Weights of a small transformer language model.
Training: a variant of SOAP for these matrices, 611M tokens, 4378 steps.
Each number is 500 + 50 x the weight over its row's rms, rounded and kept within 0 to 999. Layers, rows and columns count from 0. Numbers have three digits each. The size before them is the row's rms in percent of the matrix's.

# layer 7 MLP down (transposed), 704x256, rms 0.155, rows 506-577, columns 64-127
101:490491409474514579634508528543512622480456560499459557527425255527521489488492555440512545473434514560475421527500509436544507500425420437492427465482439528501534472452529547469492431451487531
102:565537530504595498532495507531497506524578399561472525505497268463492474534542539472496452540566534462474541542501520451534479543514467433409473440586516470551540519553520544476497424566499398
102:445501532478496514493562593456461545558601490495539453565498241377433501577465542507454468482483491525487556528570489523501535533430527463505533514589465534465468450435430508509573472470465541
101:466469520406467484414433599447498498521539522443452410525509327523489457657534512495520507545411461446385525501452486498498503500503465480560551431593511468482535525537472532513572481517448514
104:509527454530608490493498499471557639426412487467525520483526485503562520464525482577554446492466503461566514534485475474422632500485550501522478554489396478513488589514446501496548511422529523
105:499440470395472495483461531530547496421514544453587400520508584528481511433497488487543516562553599617482530452564599503552501507495477548493545545481565519438543571558461605545520473560456587
102:507564498494564582468464527510513543569504489559477579556522159512517527567490493512461518568413511418466500503473522557528505499538505560467496526493533489568469510497443413486500521510447529
106:479517503508492417485434566525493475508505502522490436485496594338593560458504506491493414576423480543504452484532477460441503445518485425499491485435570422546485582525509471554520525446467475
105:509577517531464570519453497509560450478487507502530452401534509501535499503478534384472544451516462421441431536527361559489518582420446518545535557492494426484457523510456564565407466502485508
099:511567548449457553437538383430536551426490428375496509575433492589509507480438495522630530516474438549457629542462449488487457523428478459487498437522498502417554487495549562549451434538478576
098:483567531457512488519432588480486477542532528608475485442517546584447476599462513526500551499526467413469547543480459470533457587496583532469517475557518481471488420538552494521554558565592514
102:468590543518629543495567536515544478571472458533538553488503308455535551521541474422563595534425496481552441475489541542521429563495491442532486473465522445520489513526588471430634453446500488
102:511541409488497536482459409434483514580440476493515545511530502524482508469524595510548493620478370465599546548522532432548539543543475420534490556498484526518493413423554404456565543450502526
106:444428538466506596541526535492505397460465523481559497525464552431486465435477498465536469564477515475572586577534481570479506476571463571562396468431468515428574485515585498517472553455503464
093:488453517513524499476492435531563511535516451571531611491390248457569497464562451497492505457407584474497522465594545610544526441454506561484586507495471553437476455504530450522553553397494552
112:548419537477464336551402530522572500490530435459400530531525463433423500501451523467543434492441419487464485447458482444567479490571481491556471466451418438513433539561539524687480533533538505
100:545461513557577538588477511492542462445496531590543481517523715465541469555563460502513551455477551442567515499503508534494476623443480483515494445492447453492500523522451518487538554496490500
102:482491477508514529472406453502534508596533519547417492483516505503583530442504436524524435408490485595483454518321489457440459557354478479518491510493509461564491445495516517534491514505458512
102:490469566541531547552474542542575480473416480534469558479521344431544491475454582468490508424588544571551555510459471483572527501539461535479449492517555534357514544514352463444416532532520543
092:541536451500443419493524478487536566520461452405553503564518536564519481456452510504521531460521427538489526474502565493465512498591523528416559390434457593577454447605504434533452625485518404
105:546449593506498487539508445582462562506412541466497521410583316505567547500513479546460402439518517520443445531493473450475543528437521595473501530540515552518576461493455490503494479429472543
100:569447435517471562545500477616573501542434435480494491518437368499520519555453492525501454446433504489477427438536519408367534513516475549521503480501656500528535518494599532467565537546489505
099:444425453530486533481454456433593375547582509555475517416482489494482465543552587467524498455527524484555503511417486495581442515415411515500495582538538503613444497516528478453463463539466412
097:472575451648504426512433492560501513510517508424521521424425709486530525405494386552521512478518523463460449427502512489473519469493446506530551521419501458525558589465509513481443515488490488
101:514446568545439441547418416567479506411436546520508492561426469635531560540518444612428511465489494573433596457456510554476465552472496469490508581516527491442582495519533455477511485567546463
104:481433504543530441449477465531524505393485509475572560561527393456498519505493567544479574547526490477359471439481586504464527481476541372445477498476506435527457494494510479498533552505493462
106:420388512490504496544559444526556427431473528463539490405501294607532446510560517488477530462491455542494464408505539471492448440504506504564496484503524523437483518481464484482427502500492430
102:514478478536488578567466523454433516486532538429496442534597229487475481507422487458424482493416617444513504545460525487561457509498476543430412486531431448565557476377426488504431401452461607
103:490545433460460484484494532541583575512535530443435541616511624525512476527511498472479567528553512528543475458509553562564418487518436479506480469534497522493500504601475425385414367512485489
098:428584470415598527552509551482399481535415524515463580525458361482416506500557515538354435568519494512602439501465544482516490485464449447444477521488493563496398472450527528537447582531529432
098:526430552597504489446487444460442481383513466500497491364395469465482599448481428505507552541416590554490596455412466475378532511496487536516605543469551506533528487505499443460515503527478504
100:537458488447468552499565430492515399587577472515399367571536546453589545461483542442452523430588505506427492512514572556490552625535458494499422461446555541467475493578476530496458491528569464
105:535508571524542452505438434512495489537564502482516548489463656402489533478546353498497600464459512462528528496476526526529549532487502514545568514498546467472547500431371495484434510544537424
101:433543584540595381563553445546488565594566429540576425493488456548489428529555528449522457435503512535497521471497439495487509487473552492514489544511462492492477428482381516524556482550534500
099:498492515555422523582546489621549510515516476493494382510477511459491541471459484503481472575575470533430483493544456473503482520473559554522505603502459530523516572474525331428475372451510462
102:418488385421511532440545454429556540492479490533526475443504596647445592475522480397465480507466489493570483512569494521430506511440527501482497586462503492483585489487517502478427475520472505
100:452677440491490446449499441549433472500479498486501512592465590496548485549472490475598420520542465553619516465567476446549546524464513513410542464469446455591516520485424560527567430453525520
101:564533540480399460520392490505558523571529431441436477510476725450534519601497428487487489526554533453447473508523511503446556445487528505452487567526498532449488495460472471550508431478411539
095:506465465527555391493458470496508616506549551446526485473427356559502439520478534519571583593516552473508439465533457540488544463578452536524486501453466383605493514506479462532511502470452535
101:562571507503550514508466481526478453546526543442493543584489693530495496471414565462558465384522473493533557537572510521538554507439506519473474464545428526490615464539513566511542434473526413
095:503557556468435617479460539476463488503457623453490461462434304449538543470550441571524464495422529565378509518490465526549562510569511428513530530581532510557542473512544492512556459527482488
102:514517502372450443503509465487523454588526504420458443468511500605328484553502570457402423488512387441519452441586459483545569498497514564572481441446516375513599484527477491591503476472522477
100:467537432426388527470515482428562515482561402609555386497525495531463471551521471471489554467485463572490471432416491470450589458465543454440544438498465574409517501460445441467455531513490580
098:499429508503536479438561493467531543514523473433505467444459462469466545603451487489558465507486484479548519504504508504468513574453492455526660525558491480494470518515517556486494500539435539
101:500450576583543543516502557497462529509484496452509551479545615505538535441525440544577603499478465563576377478415500514503428422470563517514491486475527505547482540548455460569479484581566415
106:566543557591520472500561515520424479512493549509462452478390620503492514496520541518455409500481446520576468517479524511521553559436494402503489531457486446417628503510550506498475573532500540
101:502549433509516452485419571462529416466592536518413526434524455436419467437541472554474547518570458568573471604450505468506503467471460535552491524538493555466473537422472507443474454508527407
104:495517483582471528372538471495496499552434477529561471491575774469470483494434565523452489654583536528517473479585484519522492590456543436453531547435468450521497579488497476512467538562495631
102:463484535487489473570477536446428548463495457476463542381562503459439563495459533467487521450493501509509500384441563426503518513534614417509432478435573548555543509427392496531486506479534575
099:475528558426541473530582497538435504473526500439523469518596363554459527548492443495405487570488466536457426443490482485506557498460442520465486533412521510578494514560515615505484539477549478
098:488569594535554442503551479424479415553580524470484469455453456567526550483428498516492512475547525467486521549443527525431508562614517443548500536435517397522442495522532536522444471544514486
096:541524526394437536452410483474558555398534445516549524492549596549567417425419518514533457518520492460514518458438517478602444601522536485464536517423445454526506433421540523553472451490492443
100:456503502419434521652565515555403463510549466381538509389503725459461483514459421588517507372542479512495496562541391535483583490519421426554506485447444454533541548523423535479564532535567415
103:553467434485454564465521470481495469535552507541507582460573508508491562554527549432606484500446497536439548431383549543485654444486491410436460443569517433539526517491550469442504560524531554
104:496501550571441435482463477464503439504515478557441517445453480535521459483506471480488506461494524597486462513457462442556592389484506443486465527513436603574368468488474466591544540503454521
103:442517424565551583545499435570565447496498467459492455527525338483635451362510486517463601487539466456486481496509531515523469478554460475453512515462362460462454410450449506535629445400475519
101:513537468505531428539513499475552464485465568416458535542549598478428577488425472484520450529614422497547428511530469488529515494528587468496598412426446477477541523493451484479537496434339560
102:598503479454550636427523524409611456536444504554415561464559503463531511559529506478485512474433556429482447495439525548411483460434503462456481591488493441441421572574641391574557563460475475
093:527482534557501465533602566507439559626480538514495483489534376535454501479518615490519476482411547463552433529516538526567499397492478443505478462556454476504519511534568617422431541485537458
100:461494508521472469453534492596568555475477515524477458478433188532524425547538581493494609521438462500469556522550492474559482467507498519441500467520562522388501481536562475570503477469476516
107:618514567520508482525522502557529521570490601500501564487505742518482468479475546467447559525465499532559555523479507512549567509439433538522543458449585504478430499561618520510415541487499496
099:528588511515453474463470438464457466552502469628519534573499462459527448505514434501539472451538435510523541522448515440487532591537452473562428440459418559435454483448505429459516578464414497
103:538426427499494482566472502573558455473552466587433512450519435431501450502532521612462520468583489478494459484500506542485494513463521417497465505485536468507521577529566464389386508461517491
097:544498377449524529493481444608549537483509505496460529442510494479487509509483580471519544473485522530433522470441480501516477413439540570459595444379514562439462403437488477590513600435455578
106:554445396558483431397476571496529534510534456539542502507521716501520535599529505478432385511555527488572502497424493479500555459487536478528554512459481502438486504464477482595509354501430506
101:457474549432441455567542476453461505541533481599544570515498683401438461489470447461482467550454475465583494595529470507474561545414551586523453452444439473576479443538494492465542450505484520
100:541519446475418459494576394455408488590489450484544469438404454597429497467426422457456504446543420460541485495508566482481548433456505481471461569511523540506379507372582516483401526491495451
101:461545512434475540470562426439481455495557462527494477459547358444585475563630442512545451419531560492554417547399446515430463539590582469437456549521484510517436479576490435504448467494435475
103:454476422607461524432436414530592540484476500465450549518487462466491544555531470443555400472579514511385435425525479484505383470517557424577530535486487510447513457537502517606573576471508509
095:384542676473577493550545514591463401493513543505472491494501263575509557484516585485525529563471550485452373464436465484533472518541536549504463523436566440513516508562436469469497509629524521
101:600437501505407506414511488509426512518493513604449587481503577417443448413507484490550495478465523463573453559518440454454512551498486522547525580502464413470510504457479519500550590466481498
104:465388420532504596516507503449503493552529590469549473519504424405409497492414553501477517497517457507453486469569482501542408496511407533483434535466499524561533427648545468423451500495463548
# layer 7 MLP gate, 704x256, rms 0.232, rows 507-577, columns 64-127
101:395483489539508508550502478445570466476534486515509464515453564467487504541491479450492581485476486491545557389496570539517570463492496473561544611481458554459458510481406502454538552482374496
099:492542445524488543499493455507470526522542488562643454498550549541479566489512487416467484563542514483490428463472476443366494552550463478487429546503534435496493463469435536470384453617538495
100:537436501488394503412398465455471516446501579517470534427470564426497603458491509499498524481464484507503547547389469466514470466457595521509503503430638481512429509613448503483516504512447542
104:479521532436439460432594531511510580498536484535474487495459486507542500447534477467449527483603477661553566491423498527425484518419581491478431447503571508420441489511560467488517488529389493
100:551511491477464495509450523448475470429555592485478531526526532482432542507459552502514539510627482501498544513515498366426540447567562565462508455520504507513502469500489472459577533528484507
101:498553487487504456480530479441470460480520542439523459419524490517472556481537529434532402472512563523524537535388422491488562550513492459564502455460531468393530501490509529484505540506518404
106:538434534547449452531517477441484548577526456529538484526456489473391498543529507486470506538460485527520538515509489500480463481485561557535400491431600556550616424532462475384490518484469483
102:457566443452456392513487477598566541459465465461619557487448491531493563476458470522447416458548556457544467492403480444491526496512386559474473438588491509439456527504492484451495572507472441
101:556481511533463534591566530480499529583486582390553471475495525476579545547521580548456532454505472469478459644552470590465510577512598538510449414516540493526572502516510519487491557574508415
100:452415486523544362510433535540506496420485509434593523475507477544517511633502519505546495560479445477433511614474481583480437578526544462577508383481492447510531513523528440606516502432508455
099:468495516457450445573522470505563535491501477552567498568482506439611526513474578502462518406538401563515515453442556563524503522489500534452554486546493540540507410529553542585436480519480486
100:531508435468491467548469427534411352497457453482499527604443512444487454618520473550403454525543534500539521496590496492464491566474516377495462518549490482436487594512493465466438598471561503
100:463519540487468498612531503475519427480438418403518523597476488541547500441447533436492468485539460591462440474489483492507515497577376543614484525466490512503428541506466476527466541451552510
090:526504486397531455585464500407479542475443512488488485422507492425537468560471498480532475552536427477483524483518452448482510439504521558493532594522401441429555522477516455516474520480558489
108:538584508549517446485460539500448474501505519477462471486470517572438522525578492456507561490450520378463429457516479516577522620498530583526495508468539471517576528562445504590545485449550514
099:603499522511392494517401479505522500478456381496622422418482472503471563474487511481518522557541461454500462452511457459512411525419515500476583472460487548430550620537491574541546487498587451
097:485459467483477507473460470453427551462583449490404531477428524483470506601550373405554539512519496466434515625465407450423468507526508523502460490469452389497450583506546428499525476538521472
096:581505541527582487534457430544513418456520505570527575441483507475534510484447468427553518440539527455565582529475411501505472557536535572520523423439385460508477521506556563527511487500483439
089:456585453522439531478522500452381489507429535505535538454481569587474461521484467470553453487541511425494478549566596475549523478577627501482505474541455491455495550475464512526454503531447575
106:475488528497506481529522573529483529517388506413547462452488556422578496499600519498532484486610453535497493448619479474595384563429488456492542569485513517531527469491473601454588484544451458
106:516558482443494486462505508555539430487477487494499523497548548527482472513453533443513519532561576445546541554443479498575488493454499405592477503435474405504469588507493494473588516451579487
101:512529510545475585464415463519490417572512445489451397503476547465451542484482487434560522537572582542509550418529532460549511502488427560455466449552540545512488391366487537427384489464494466
099:528508466458543559501587489505487529498414490478601573594512498435475473426520479518490427555518526489424605596533547415494540531574575414473462554510478468515487453487494589540464428496419490
102:539463491523441420563499456474524612494539627545432440403394553462376493531498548424479353456503570465527452478483486511420502477427557508585475413462512561501501521492531485469482437627599479
094:516557494443455498484571478500484557427492418428428413476514539524584481585451514540495476466425541493398451551490410484487481583497498565551446544414463583478543528504511496483545479497451517
104:587382494531453394559495573562491509437586526506452544574440509509520453544552438544462529455534443538516551517445448581462626537517502595477514558539448513452487488428503447564537499492476485
101:534424566503460448418559480477606545510497535523522532581521512500467458388485434381472501509465549571490516479562544564476477494492472605514490469521436570494557576517474490529529542472550515
095:449483500549621511467521488532426449444513591506461505460452538485458518451571491526651470512519496533459467492499546486449567535488481525517484529495525535499529541474507562493452552536521491
099:547453489579579499492465572572506484480435565540481431555457449589567565487396490502516501456582442512495444500524461462486452506443480524541514426518558542468536539394459543467489559538472427
098:534514490473548631521483521532469578423508531565537471490544554526536590536544544448556437590464480488516485500502520458385568620503522591553525607515596442509425547595394538500439493595413503
099:507521500478485417529576452436526495397542597525554536572456520450493517574489549540590525413557535453423519544515478461491495449552465524530418484602513590537506462477460486488545513467469604
101:541558447446490439520397512514453505504434473462517609555466477530522514467378542514369493561455555591459524542500408444533484554530491489522503564559408461396530426505527482463534515545539462
098:421510521437414437561491528528526441524515563529535453514500449506497481470451510547504437543511478528477538637471650460540529445388513450405443459468503412441500516450565436489505478566531531
101:447556467554474455458515544488493491436541489512612457597548598573487520509471397422540444510522522480598472491473508506521496546467431419367492516507450458494498437496517475468523498497472420
103:503469497495533507542479512445582543537530593482577551496480523481435469506489518458543443499480486466521484574556559439473541466545542511393473427559483446430492507435436583510510506562539504
100:473499567539410469510553507494555433520455534505561450486528440442472508545517489517402529475440517511418541520487442540455485587420602456491434483436383448486456444551506579526511459526493467
098:488466585543558502514578464505453462475458544430519353525447506542574504499533511463478569563436486564514528509541550477495500517494495515498443482372591537515540524553438501467522513504436430
101:473535498487500478430484575581481472435389487489527566453486538511518541557567576465513526528516464462563479506556482498616534579526433489603478522497523335597479515460480437477511463466552543
105:503353588512511508550575410570520493431564481532522517567526477492553561537515456477513450470513483561552478461413473606519497524473497565477550475545600436438570594540381540546557587438491516
091:557471526441498532489533512449530605548542494440433541557470504485536532439547447521573494532514557533399615460524519501517450511543476457450485497576495480545621408499582549470484489512532466
102:488458527443496495474522540407579530509472507482512533520486500446399462525463455440435550353414524580510483496436455564421535506492486449475502540395476436604521562494434481605583497478481426
100:411487368450524396532489480479573558436452492490491537537439506458453464523412534533537522536472527490587438460530461507426526492497417545458477463507572611442542541451525446413436504535532578
100:467486451566435533540462538573477567483450452498491465466503570512500522525576617523542490467543549511430427487507445422547442479521516419486474514536576484397550458563549387553601405513603539
104:504506614501423561495503542387541614442449582513519508448531529482470499480480433532491486454627526466527429429455433495485498570557495483476490481491543486505494534479565456453454587607480577
102:534554525516470508551428491498412503447526422563540502469495460490486561559596476566497530532442532508534482542459531564482517590431491509487459459528453571503630509521484506562478513504503484
101:545571522488556490396538455512546435519526493468506469413436554459487575564572483469462532502447469508522502514465428506387368432497520514515494427530514515489480535538618459479459580572581412
100:517559460581481495495563609387371526501550459509503455614456528479540502602463427488533416487492469465523561473427463563514557530591512477507415534503490517428495499435451519458405572493434461
103:417481525501541470546520577462563587571443451493555404491541518452529453520524441531523484461451551522458549535498417538572422512556517521384417568469474455522488578566411538481519452469492451
100:639432483567357503485522496422460598416512466525450593520447422516391483424507457488502518516527506493468527411524541470536520488493569478538531508499455469509434536500465471541507560530406465
099:472507429476385496530386517525496498490547533481514484527456480523430443468550527578514472477434515484455434501582493470509401537543442498454570612451457570509472547529564475466542430535473503
102:470449451537482467613474416511605479462486435565508403515569513520522480487483510537609438530559551529499534554442455532571479510439500552510516513481512495547507499525457502523521432524517614
105:392501471397460496508455525399508504525508383520522457452551462533544467578542546443563464527483416570420566432499554504493447511534580499414474417422424510501480503488516535478546503465449487
106:452518498433542457546557492502577513498414472452552354556434490455497495546542512542626486539474418493514488573459512428539468527471486453484522497566454502501482486503510471478514504448478615
098:475406527486630437568519526560571430554479513516500448553435505561507531529521468338498544534411477492435404471530429573483498541539519534577502494456471418439551481505479525459481545498439499
103:541496595388501473494547515550482447439384383448511397510498469491541577549538484532546499468491501451552467467468500501534547520401590484409487476442544516443506475646577493467474597494435436
105:478502417614512560533470483582575543446514420405549596553578543485557542457525446523518433487454478511507507539527447561441492457458436559459424337474491565518505542554474589516470520550433607
103:510419502510437503570564503424499599513425552483529505613443585477511577485514523549501575557484508538496542525489517525505477624548524461449499480509514490614459547532498565502529548473504465
079:466572488564561471531547458525524519508513562506516523517535501524464505472465612585545527512430592494458542511489604492579518486516508566489553403580504496508641539568513559506465532501519467
105:338553500576578469520433489463415468467509334440549483505516486490522423505571481445522458544448456500459600469444514409486450467524624465521509496454475415494584505620492502543457527405538573
102:465531506538549503466470444548495511436486472440457485496553530484586485540516452471484443468465575512504600495459527498490558554424528525536559529486474502471548371485496430481517466487512507
100:560494478449496501420560523448483530446605446433557468404506510488506488497447524388454484491625583555511499386469467455532493426497538549376497471403524424503509544533514511582534526466523524
105:528505512562526446568588517488530515464486403434431478558510451469445562404498493470470502501404555523491487482622495548409568524488536520534471493579496428575557553575527537522572502468533524
103:486560502543578486606517458551581466469452489518545418575442522595554439509633496526552517491524465445519497510483490586435487503455517519548486463483580479501508412485472446457480475496441432
108:534525571492533430552544440594529575458541552473531407497538467531449474493573524443547461489573549535512502435496482412525434557522484541474486527503431573496530547606521482620478482418388611
103:491467528450489570533477428497568561480463556524470462479413583484476432439464567572517438492435458575518483532479411531611413507496490488476495550471492438505530480440565568506388572458526482
100:521424438486490404498548470506586468517492542490467513589446496452495449474528472540412417535515571555512521511523488519501479532449483572479459517513431495501545565463451486496468538537482558
100:409406461585552424564524432510490466427502485499453422568576518579578469472500535486513514571497426465499587500476612487450603572455512454510505474474528561565470511471432578522461538482466444
105:538570466512474574534462503451463425513540549428425491515455533476600503515418532547489539472486532430563438456560497567476591491474524503514472583562503487426579548504419465485552434551499477
100:586462438513456483574545521536508411521430548559579547559508523432483588509465445467525504454531501623502482527469357481515433515405423530582491568500442598430412538524399509529545472416514494
101:550466485424525454431515480523477393459478419503330545463436519510486406532412517565513551570497410496510517473505537565401492527456522443520568520550413493501524454471545564518473538504460500
108:555472555597530427413515578451428470485503485507537549484539500309449499570503516550538478537493501520484504559419543415439506512476519526507497506522504513567499484421602570508480580426500431
# layer 7 MLP up, 704x256, rms 0.23, rows 507-577, columns 64-127
096:456514491494509518499493547456356502409504514419489492512486527424522628518530437484517492550469541430469461449497612544497493546529501506623535398431557458501514536469488510551500430492598457
100:514454431545585512487449524442534446498580506464575491444530448475519494496519552500603554434511614571427432517515501515625454574559516532450499473516461480556500504500534551525461546430553475
097:563510442535545487455547506476456545541392429515500474395467497569483491386480510490508533486566611522479506549420434513542453547377504476562508511562542511493503480401547509543467510518502527
104:506531476540483449528580529533496450401511477540517469433413549495514516543507508479484577552493469480438519552555461540486514502469521501510415431469433450463478463448497484537545504506548509
103:516473496520500517483506466603452542555551457437443476520514547556553482475451487473538374453496369450506500491539492497497418567497540439580560536558485462531434535376438477515523536506489522
102:466533500533469531486551536470489554462569572484489498586433521563505518478410542433448487491523517483504499466452448490375527563543509460486603347414535493532546496538566477384454470513525513
102:587507519561468559599443491434576525535506562585475496561488502391568464521503477491493535423462506473489452527489478402448494459453491524533480522485515435509488527376613426447450607504476458
106:524513528488441479483535542473463538470576520497415479467522545538475476507475580520468458459569421521496506537566416564535566491528596536578518451439547544386625376482505510453545413531443534
095:513441420525521572442517519493498498408433553456597480545494449521526433478523575518488535530435444533462515548447523506505547406486485560528506451435508514485490425599507590412493546482504456
098:443459549490529510475430504479604355509487439507505606499484443494468604530492484547553399457534538539495510504597452469483419536534514505511500569547432484509512390547451588425503608434500589
101:483506497533512468474465474463513476504499478460490442521477470447512498521499515481574482480566529550538560518573543463507566491571542421537518443470481507609506432429565407480533411531441459
105:555430442527498561404526419523499578477447524406483524466503482477480427506522491619583496597465525528544518546482530487538511530443405524553499541500479520442510484499491467442471522480486534
107:516555505486428404529446525485450432533596506584514415479485482520582624590475474519472407446430413502488432495470478509523591470555515520439520491490526552417675521480510401458562583479532476
085:433521472413519450472463433432532577519501492410517542453491469399572421460474524539552548561536511414455509495523472424481523477500517476460602540507422465482565502459512479508411453479547506
110:400463500514499434562455503503511447480427511451436402513538556489399534442485497449531588507556428513524519522431444515411455521575542545604488527614484427524530462449535572515552479485525501
097:502490485505481496523466576492568448466564522543588392534496519525507487512463520484456396521468587579425469587565527531413402460543557522466414517486578515521409516488517471471499491607556539
101:554524475488503535410528557560570399513501595505528561502508516398502442445516443486491485525540508531542462526543442514502473511470477452416445530541522566555516520550513578524479478502534536
092:592458530495465450598465474512456489501415572475532547405559536583497459493573480464609504451536405580560539523562527494492516530464574474517490549412462497566488436459511561450503436508485537
091:520531507517449486505523496486527503676462495429538449484481470463564486569551579414514526507494478446605533527538539480561518467486550546507543520452444591489484520458523459526456521465494517
105:472476525452495479484475527519418533485491473512475465500499573576491529506517515508486505577662403509448517473487611499476528459441514532414509512482549556526492519561488410489489461493542528
101:405486496499520541489450476545530464534491474484487527513508469499552529384409475539540490571525512459512512512531549481433576416437495551529415487504446580576477532455503451593514479414403546
102:459470544538519418449483536478452606481508513514453523440509497505444477438484569446504385529436602559363543470530455626411440512453504419485503480644484441486505453557446603508538511521471502
098:481479512524332464485454478504473448518568561559509456517472440491459459529403425538522465492570539507493599502532510464506493463461577483554432500454479533514433511594562456506504513551563494
097:512416482510492462564474560494516522506547529506557449558550533452516523527490458558486513478498461529425476451641489465494471473587461507460561523454512390424561408482544492516457403517513581
099:565533490451489571448551553483542528393429466458518434507511514452564411414447554517462461599456436511572478468517489497472475579514513461517573514552327513458518401493468450491483515521407526
108:595490505417451510459474506459483563489659512434472551551424574425537564509505465571517562397496553473470380467468474719563527473556532544476537534515528437485492490517465521567489491461543488
105:542476475532486458539485553465508500499483554537449430516535529479454476475497517565455439495466512500493531488548584519455522413474538533595459489483415558611527495467464490456457439691565481
103:542479389528473419479480564545439436599420488545507556532540478455399575625517535525472589532527578570510448485475465519558421451480414540528422540520461498500485427587509424458546481525536560
103:434491534463530514452603469475465500394501513461517444408541540510577519501451490543506537508524519524460466588519547534476500539513527512510520470489536554589430408440483534612485551413577541
102:602438588506534469497423591527559557415575451521513650477481511494511511532529528566476504536542450554561473446576487557515570464548536565436479488415409468543550478459472427515537554564581452
100:474467468426533527448515451461479530497465452500502596420522489445552530445565562536487516507379524376518517588512463520467534478485453424509437486566486494496543544470464415553453528394533628
104:497470551519566538386529555437526522411562531500486538530548460534488517383604544391531460465540458624495543503512412433501426518548513472535544399442519545517529414516549482489621498562404521
099:521515450480534423578465517463442528402575409581527518397537503605403547471549552514488508581527594545508567468430495601605511531477467552467536494425480458495471484573487541514612509464478446
101:503477525568546537444478434532618498419518558528513518517552499517453452401463503434494463490565543434433558403525594507584496467526540453550473496480514473552485474483516537431542512518498437
102:465580417439523409587479567486596511486462463520504561427500530544526576489505469549493527552493512518495522460529473551538469500428538500544462520466413472548514402481497462589524477455392493
100:473424558485463461468423492585468421518533492440512494525417480516522545457474416472477523469552500501546468401453478573535518447581600460563533478585507447497498525505522514517519486519572433
101:438532527467520549486600532490417499473532451477441525407477574428367500504462464504491461517551442468443459520533570465481672444464417541469489563498470525449433439560458512587542476541536407
102:450519454467512486522523540523475499465415499465474472486496544614520546481475494435541448494486471443569468532508486478609528486501419472488503520567459517474537557401519465546535504516519456
103:411555482523570491511534394473460596552485493518491584406510503501450478588530459440444534535490439556539573534542599442478552573445363423458438425494484426486563546543560593504409427425520555
093:419518500478469534568389458448549465493516421393552397549453498518478514462559502546494526542411481375464553486528489475552591572621427482498496537450486510437483587551452528457409526495561578
097:419521535460441496457549494504505624529503565507423455525589570443466534489496453556620528416457535497352546497551441412522550488460490461466493517465465512591465583482493543489525437544492510
101:488504425520415455533509502503430486537401543537487536610497537513481408545501444498493545504472522433583471474500530471457446481593450550534316561486467494565484578487548499497473444538451465
099:498474441564475575477507520500559359585434480502414643576521434466456474557542524425431526500457500531542461546577559492487501450467520447477379591500399601590580409502511481446444489425530447
100:456457513467401498547526488446546582413492567521506420563580562460502492541497459384525532504529412532459518441438434582512544471539556475428516555533493600435513530528471504577481458511570499
104:449475470529514481439463500487462499440509632568485552520407516495498525457542480485411570522514515529442457441523556474518489446469573522542524580471422513487455558436433567424521413512491426
105:505591633480471495488512543466562477536438506575539486515610587541592453504467474434408581554586504463397531457535483461590488488558426542559449500534498588484535491507393574532550541458457465
105:512417532450507525591441568554541533566548488505517492436545550491461490380535532580545557363591442434504486454491488552426490446564523500540502538538517563472504534432494428496453548434516573
102:591538539558521466593512568501509562617516520510400437521521579476510460483476558446437467452579465457579488502475556506417493515518517511489551516508489508542440446476526456538539496472469545
098:551476515497474494482506496447492455473441473582494492451491472534457495471437473456526553554577529525453451423593462493495543465448471512610466509543386519500519485518480524565472581485439421
097:498548594483423526420422500568463450459416574548477433402528512477430571479435452592530522463525499559566515515587503559573488534423563454477395507484434489468535425478475556543522399521458543
097:441443454496493487613491505459435486536469484511520472519542475578457459550461516487446495478514426530492473516497584503435512535495503517532528444593472512517529559445440466603462496477456466
101:560514471491523599527567537564556542544549564508501533486432571518413471476522457558455546500509470424464453474504486565451501543526413558543471469551572443514546466495563486425528527514456551
102:467496497464504565510481489484503576482483534499517431572414451468524551551487470435467544579518410541528469361458501467452475496488564507600470562580498468460587503486476558596500503503505466
104:535511501490621542427519350480479466515480502461475423571480510534486599489517458426547566543566564533532522452471531475497528416553437510478521547560413412547644497435499381544479480528459533
103:535517546570594508530422516500472447555554581489388495467472425522608465400495507452478466419444458607502563464500550450498464522514464446532501487446533514487440497485473575500530425542511528
098:592560532465439510435531416428421491446483492536497530510507528557442520466493513372492508490533399399463484491463511411473476521582534510477510508551484483463473518528503510459498522525503495
101:494549427510633563468524597565539440521438499544476450421532495521473508551513492431446524487510501484525504569514505485504516539481507527548542502459540558425553494495531454457559504547543543
076:509487482609607533571487459519489529554496575579415493520567502543438502515410621616558493560418484518475510503483542530514527462564601512421500445574478489464546474525462547494426498448493459
101:421519522518578526535478589491497459513545470449620444572587467553489441456542574440509461467548457579569547461507426520527506502500575513482405458370474389508567482516621499523413570481532485
105:564508493510530536427464576431576558493503468569438496511447465562594563476536503558426598571476435545378550510532515464470592441472448544500502490472477490579413499480594433533513520556494476
098:540513472447509450489533556557567425492505442542368486562514508460444516567590528493448419452525486444457497528463495526524571452532495512608505430503616505425466491476425442459444441468528514
101:475530514423528482520471544497518382472562521438494555525460543528620487525469534527418473582485506564546384509405516509428513466483445535568572428446456498598507471470412448530506493466417535
100:553538524581478468397506491483462494420540472498625565545497492439440495544532432468478538520397508461604441492478497526465519563520599490537435519389518500540570530496475509564434465541423619
105:554451513484508419481450591532488520517484514476466541579491545508528459491467574489506494477518375481420542498514486586522595513459463494519487420457458600478450403472489451514482565512479449
096:490482531414509457490491472576473546501526494472496518552440509440498506536539411493469552445648479510554471485565574517593517435563473571506610427532495465496520461468507479533608589476498495
099:509453510539491492465477476509579547454580451464513498430518422457556529448456577420528425555582530465432572495537583562538456565536482464573496482535458532483488460488555535495553564424420518
100:529468506500490469433474453523458479534469550519568538493574475516543408494574463546415501554501442467526407546538480559573468542554547477480476478480525543527528495558622521527535543545520402
102:405511393476470546392438519530588504431624443384532507504509451446561547536498480439533527477490524448459415491545475592491465455487443459498497483427501520504490476544443521446484443487488410
098:495456466505410562507489552479486504486448453465507444602494453474427553499581462506479489456518573564453544463506465511546381548447432460601505498404545468450396622475473542577537495505418499
104:550529469446498544430530524491532477489549531506518533463412530397465455438522551548560650428521509452559576611567521470495454460486481428551510547507531453457389473454468495469488597505467481
109:553484491517522554501515439560459556521546473548482487454604545548442451584544549544372417614559527442466470462445601550486456546544431366491528548471527479445560517470472454443426500494462526